Each number is 128 + 32 x the weight over its row's rms, rounded and kept within 0 to 255. Layers, rows and columns count from 0. The size above them is the row's rms in percent of the matrix's.

# layer 13 MLP up, 896x224, rms 0.105, rows 347-393, columns 32-63
size [101  99 101 106  95 107  94 102 104  98  96  95 101  94 106  96  98 103 101 102  97 104 103 102  89 110  99 108  94  93  96  95 103  93  99 105  89 102  96  99 104 108  92  98  97  98  99]
[[ 92 115 133 152 175  93  94 101  78 147  87 153  88 108 120 134 123 117  61 131 126 134 154  73 178 126 106 118 144  96  97 154]
 [150 113 181 129 190  77 121 156 168 167 134 109 151  80  70 166  86 103 201 108 148 113 142 135 165 178 117 170 115 116 140 161]
 [180 124 163 143 124 130 111 133 115 150 122  96 152  71 210 140  75 102 122 128 138 116 114  95 132 144 164  80 141 139  82 143]
 [147 119 146 113 118 128 126  98 157  97 113 159 122 219  61  97 134 135  90 114  83 134 145 119 133 122 124 196 158 143 106 151]
 [ 84  57 112 127 163 131 185 173 103 117 157 100 105  98 104  74  89 155 120  79  81 107 159 129 143 105 101 132  90 115 140  71]
 [128 150 150 149 115  84  96  68 124 103 153 149 159 162 129 168 139 178 146 155  64 111  83 134  93 142 123  98 112 165 104 152]
 [ 54  82 140 121 101  75 106 148 153 119 118 190 153 152 145 163 138 142 105 120 183 156  97 105 138 128 121 190  90 152  65 183]
 [123  90 247 157  77 129 160 177  92 142  64  89 164 117  76 137 158 163  99 124  59 155 170 128 166  75 154 160 159 100 181 100]
 [ 97 131 154 110 167 155 212 164  84  51  93 176  97 107  60  72  92 106 126 149 125 155 139  92 136 148 123 134 136 146 180 146]
 [ 89 103 139 123 134 153 179 122 188  93 179 111 153  80 162 125 144 118  65  98 142 178  83 153 163 131  83 149 140 150 173 188]
 [152  96 127 100 123 125 136  89 108  89 110 153  89 124 184 184  48 132 134 126 153 106 166 140 134 146 122 128 117 148 113 163]
 [111 102 131 127 110 134  82 172 131 163 132 134 124 156 146 133 105 182 108 143 126  77 137  60 190  98  75  72 129 161 132 116]
 [ 98 123 119 116 119 147 121 115 127  70 164 133 111 108 134 177  94 143 103  92 155 168 129 120 144  82 181 155 140 132  76 214]
 [202  92 119  95 122 109 140  97 143 159 130 179 142 100 109 156 149  87 169 108  88  70 162  87 104 123 184 140 109 135 146 132]
 [134 156  89 117 130 120 179  59 183 130 146 156 157 104 112 117 123 131 171 135 119 164 148 138 161 123 143 127 163 114  42 172]
 [ 84 128 160 123 145  97 107 162 128 147  76 164 119 107 117 139 127 113 124 119 123 129 171 123 124 120 173 193 130 135 157  81]
 [125 113  87 171 141 100 155 119 167  65  95 158  90 134 127 148 134 177 173  97 148  93 142  88 161  85 160 136 149 136 146 106]
 [152 156 115 148  77 156 107 161 121  95 133 151 182 117 106 168  35 100 131 191 113 116  76 133  94  68 150  69 201 131 107 148]
 [138  69  63 136 111 133 155 139 135 164 112 172 141 156 129 115 160 135 141 106 130 146 167 153  88 106  96 171 190 102 140 119]
 [ 81 121 128 111 109  86 187 115 181 102 152 176 140 157 138 127  80  86  94 117  89 164  99 132 147  88 137 144 115 164  91 143]
 [ 79 130 131 151 113 152 143  90  93 112 138 103 205 136 154  83 139  91 155 135  96 124  90  80 117 161 130 166 123 113 190  89]
 [128 176 121  95 172 142 154 123 122  67 156 162 152 130 154 132 137 103 167  58 157 115 131  98 143 134  93 110 160  71 129 134]
 [167 169 122 159  70 148 117  96  64 162  79 183 141 142 105 154  81 125 125 104 142 115 114 120 118  97  76  69 105 107 123 187]
 [121 131 103 130 131 130  95  58 122 145 104 106 131 100 159  78 164 119  64  93  55  91 173 159  97 152 125 175 121 127 152 137]
 [125 144 148 109  76 149 120 116 148 144 126 140 157 119 205 157 133 103  82 104 144 126  70 112 143 115 144 137 168 136  36 144]
 [144 128 144  93 165 109 205  42 153 157  91 171 111 111 109 144 149 112 111 149 155 132 160 170 116 145  95 162 129 124 113 174]
 [ 78 129  66 169 112 107  62 137 145 146  78  77 135  99 144  83 103 149 120 118 124  49  67 111 135 116 162  79 118 113 143 134]
 [145 168 152 150 119 127 138 137 106 107 130 127 184 150  68 186 132  89 168 169 128 128 109 114  50 107 124 125 138 195 118 201]
 [ 89 130 184 159 113 146 138 108 132 101 173 100 129 152 189  83 111 171 106 136 141 159 153  83 116 120 129 139 136  68  89 113]
 [117 107  94 136 112 147 128  72 166 111 126  98 118  65  70 129  97 104 145 131 108 111 120 152 139 146 130 182 147 103 116  94]
 [ 89 126 107 121 104  73 127 131 165  26 130 113 159 188 189 157 118 134 132 147 155  92 173 147 154 137 184 128 112 129 158 156]
 [213 109 113 129 156 126  90 192 160 107 122 120 169 188 148 134 142 165 139  75 155 116  67 124 162 121 144 121 141 133 124 143]
 [181 146  93 122 117 147 102 134 147 193 135 136 126 123 170 143  93 113 117 120 122 160 136 148 157  99 108 153 215 191 172 141]
 [174 112  69 124 132 116 126  65 145  29 144 146 125 109 188 158 113 108 140 194 141  76 122 131  79  89 160 108 119 152 120 133]
 [ 92 186 123 153 134  84 173 133  87 136 137 133 123 113 111  94  69 113 110 154 153 152 108 119  85 119  79  64 136 139 126 128]
 [157  93 100  69  69 154 103 121 134 171  92 128  90 124 112 147 110 108 111 158 144  98 167 126  67 121 110 125 163 111 107 117]
 [164 113  98 187 144 114  94  79  84  99 139 136 115 107 161 127  95 141 100  93 147 121 102 141 101  67 130 109  95  60  93 189]
 [ 73 179 128 145 155 117 162 157  62 144 119 127  85 145  91 154 112  98 137 172 163 175 173  61 125 111 138  99 183 142 140 139]
 [128 137 182 154 121 118 147 126 148 109 107 140 105 104 160 162 110 173 114 137 120 184 133 155 197 152 163 167 165 101 101 105]
 [ 99 162 143  90 129 153 134 159 165 148 144 150 101 112 125 105 128 101 116 141 180 130 115 112 105 138 124 123 163  99  86 155]
 [ 84 114  89 139  73 153 147 119 126 170 123 119  95  51 165 122  60 137 181 101 165 146 139  42 148 124 116 122 104 136 158 125]
 [147 195 118 146 120  91 139 198 142  73 100 103 122 147 111  93  43 131 122 139 146 113 168  84 107 111 195 131 150 156 131 111]
 [ 91 104 112 123  80  99 167  87 102  96  87 110  95  74 130 130 133 147 112 166 156 135 129 112 157 139 159  91 195 112  82 105]
 [ 86 162 174 110 127 147 125 128 155 161 176  92 184 144 121 167  46 112 146 125 153 136 177  91 117 180  94 177 106 141 144 129]
 [134 105 119 186  92 158 167 122 106 150 142 115  94 142 149 125 149 100  79  82 115 153 177  47  91 176 149 122  85 161  69 116]
 [ 95 190 149 119  79 124 115  87 134 162 222 135 112 149 126 116 153 123 155 114 104 161 158 157 167 181  78 124 129 112 169  84]
 [ 91 138 130 182 104 136 145  68 120 110 127  82 158 181 140 169 136  66 107 111 103  89 157 109 170 118 189 129 158 128 147 125]]
# layer 13 MLP down (transposed), 896x224, rms 0.0554, rows 347-392, columns 32-63
size [105  96 107  96 105 104  96 101  94 101  93 100 103  90 111 100  96 112  96 101  99 107 102 106  96  96 101 110  93  99 102  92 103 102 111  99  92  99 103 104 100 105  98 108  99  96]
[[107 156 128 115 147 151  64 153 142  95 103 103 116 141 136 133  71 154 119 105 142 148 143  91 119  76 177  85 138 119 123  99]
 [131 160 109 120  74 108 177 131 150 140 101 138  87 132 109  70 131 124 127  96 158 101 118 147 161 130 207  73  80 127 149  56]
 [125 120 128 115 120 130 120 152  81 125 133 107 114 114 137 125  92  90 113 129 197 109 155 148 134 140 114 144 140  93 183 126]
 [ 97 149 146  62  83 126  99 114 113 142 187 139 158 116 167 144 128 127 126 136 187 182 104 114  92  76 168  89 147 143 172 153]
 [117 107 144 114  97  96 156 121 100 154 177  99  98 143 189  78 115 120  61 128 125 149 150 193 163 116  73  46 167 120  96 130]
 [143 140 130 162 102  80 160 134 164 167  92 132 133 106 155  84 148 112 149 131 168 161 122 196 107 107 156 115 181 104 141  97]
 [178 160 103 149 114 140 111 155 116  93 148 161 115  87 110 145 123  89 143 194 115 121 114 122 149 101 122  85 113 137  91 134]
 [148 137 162 141 118 108  77 127  95 151  96 179 161 141 147 117 140 104 122  56  87 153 176  92 168 142  75 101 115 119 140  93]
 [114 165 140 166 201  73 120 145  95 116 107 148 110 131 179 203  73 134 107 114 115 106 104 157 155 116 158 169 134  49 111 111]
 [184 125 154 151 106 124 122 253 147  71 168 137 111 111  93 161 186 128 138  65 119 126  82  84  97 132 180 177 140 138 143 137]
 [160 183 174 106 129  89 111 230 102 183 184 120 121 141  96 135 156 154  78 120 148  92 114 170 135 109 170 168 137 109 106  88]
 [162 112  87 176 168 110 123 153  74 154 146  73  81 180 112 205 130  89 117 161 113 106 135 138 123 151 166 172 141 109 137 136]
 [138 156  55 129 107  80 170 113 123 131 173 148 132  96 110 120 162  83 142 169 140 123 132 142  88 171 155  83 100 142  99  92]
 [ 52  96 134 102 156 103  65 117 114 144  83 179  85 122 103 113  92 171 165 167  86 189 144 130 140 136 148 166  86  69 120  94]
 [ 81 109 150 161 119  91 116 147 171 160 133 154 126 128 102 127 151  96  80 126 134 161 104  90 156 131 176 133 178  56  93 150]
 [123 144 113 121 139 154 138 110 128 127 165  49  87 114  90 125 140 105 113 163 126 113 113 101 113 116 144 126 121 169 115  92]
 [117 156 139  91 170 116 132 103 107 143 116  91 130 151 157 138 159 131 109 153 149 137 106 146 153 168  79 113 117 127 116 179]
 [ 59 168 106 156 158 178 136 182 161 162 135 122 104 128 153 149 101 121  92 140  90 131 108 162  89 122 158  69 155 118 146 112]
 [128 115  92  95 158 138 105 111 106 152 148 165 179  69 201 112 159 127 193 180 162 147 159  63  98 163 133 153 109 125 162 121]
 [128 157 144 120 107 131  95 155 132 164 112 160  83 104 173 166 145 143 112 151  92  99 146  96 130 176 143  60 135  92 176 157]
 [114  87  63 129  89 123 181 127 161 112 128 107 110 151 148 106 164  64 158 158 135 135 101 134 156 132 106 130 141 169 155  34]
 [108 109 120 113 118  89 194  93 135 178  63 145 137 146 135  87 196 131  96 163 164 158 119 170 104 118 148 172 138  30 149  98]
 [ 71 155 133 150 146 135  79  98  86 137 180 136 155 101 146 167 133 159  82 148 170 156  98 155 123 198 122 199 104 134 162  62]
 [124 153 133 126 111 151 116 102 155 125 103 150 152 147 113 166 106 145  60  90  85  84  77 167 156 195 160 142 100  94 153 150]
 [135 128 146 168 146  82 100 129 182  77 110 162  84 155 111 104 125  93 131 159 138 151 174  94 158 123 154 142 139 134 154 121]
 [162 146 120 144 128 129 130 120  86 153 150 151 147 108  89 113 127  97 144 101 185 167 125 136  37 142 180 165  90 143 181 107]
 [176 141 103 103 123 122 195  98  82 125 103 158  83 103 104 133 145 149 134  87 135 139 173 173  43 128 147 149 112 151  77 140]
 [127 139 137 186 148 170 127 140  58 127 136 123  63 116 115 158  63 143 152 161 108 112 153 156 129 150 129 139 107  95 118 152]
 [112 166  71 149 169 106  65 123 125 121 170 106 154 104 100 185 155 127 132 143 151 107 128 142 138 109 141 125  59 148 128 128]
 [ 95 172 150 120 169 141  75 143 143 105 158 160  98 108 141 129  75 124 138 118  94 151 106 182 100 128 115 171 201 117 103 159]
 [166 133 100 143  77 125 105 172 112 138 107 148 145 140  98 123 210 122 154 131 119 183 113 109 124  98 119 131 161  86 127 168]
 [ 75 135 192 148 159  84 147  84  94 122 131  79 130  75  99 123 132 189  77 132  79 146 117 142 144 127 123  67 124 113 123 122]
 [173 156 110 121 144 136 131  94 113 118 105 186 155 173 176 100  78  74 195 163 137  95 117 131 113 128 154  85 104 165 140 135]
 [ 86 112 227 138 140 117 158 147 113 127 160  71 107 144 157 151 197 150  78  58 122 143 152 127 142 222 132 171 128 108 172 107]
 [131 110 161  68 173 151 125 113 120 163 133  93 139 129 122 101 165 110 117 106  95 183  99 114  96  56 157  97 172  53 121 112]
 [205 120 166 114 151 129  72 125 155 153 152 132 190 140 143 118 151 133 121 151 154 130 167 133 180 103 105 117 140  94 171 107]
 [111 142 123  68 175  97 174 141 106 103 114 112 143 155  98 162  78 105 143 187 154 121 114 121 117 133 143 100 107 100 191 117]
 [131  66 116 128 142 141 157  85 196 149 108  86 176 149 130 120 169  95 137 147 139  98  74 178 123 137 146 162 178 146 117 142]
 [132 170 127 138 134 182 193  91 184 107 176 173 120 160 161 173 118 118  73 150 149 113 139 156 101 148 111  89 179 103 157 171]
 [158  77 218 111 129 137 136 115  95 137  96 116 138  74 141 156  70 175  91 101 105 118  99  90 105 182  80 128 109 122 125 116]
 [138 112  90 146 139 100 103 184 131 122 145 167 119 138 116 161 181 135 111 190 129 154 140 157  83  94 180 185  86 150  99 128]
 [157 135 119 136 150 172  98 132 126  76 152 187  94 194 157  66 123 116 131 125 155 139 140 142 191 133 194 123 115 124 141 158]
 [ 70 202 104 136 132 149 150 186 149 130 151 127 139 129 117 131 131  98 118 190 151 155 120 168  80 106 164 135  67 140 122 146]
 [134 130  89 143 149 123 175 178  86 177 150 112 125 164  66 152 143 124 186 103 118 123 131 162 114 161  92 160 153 113 130 166]
 [ 93 129  88 129 119  95  76 133 103 137 134 100 142 164 132 112  84 102 140 130 124 135  96 206 125 135 146 133 103 175 124  84]
 [162 140 140 102 153 139 188  73 110 130  99 163 119 139 138 130 122  98  76 153 157 132 175  57 108 138 215 143 153 130  92 160]]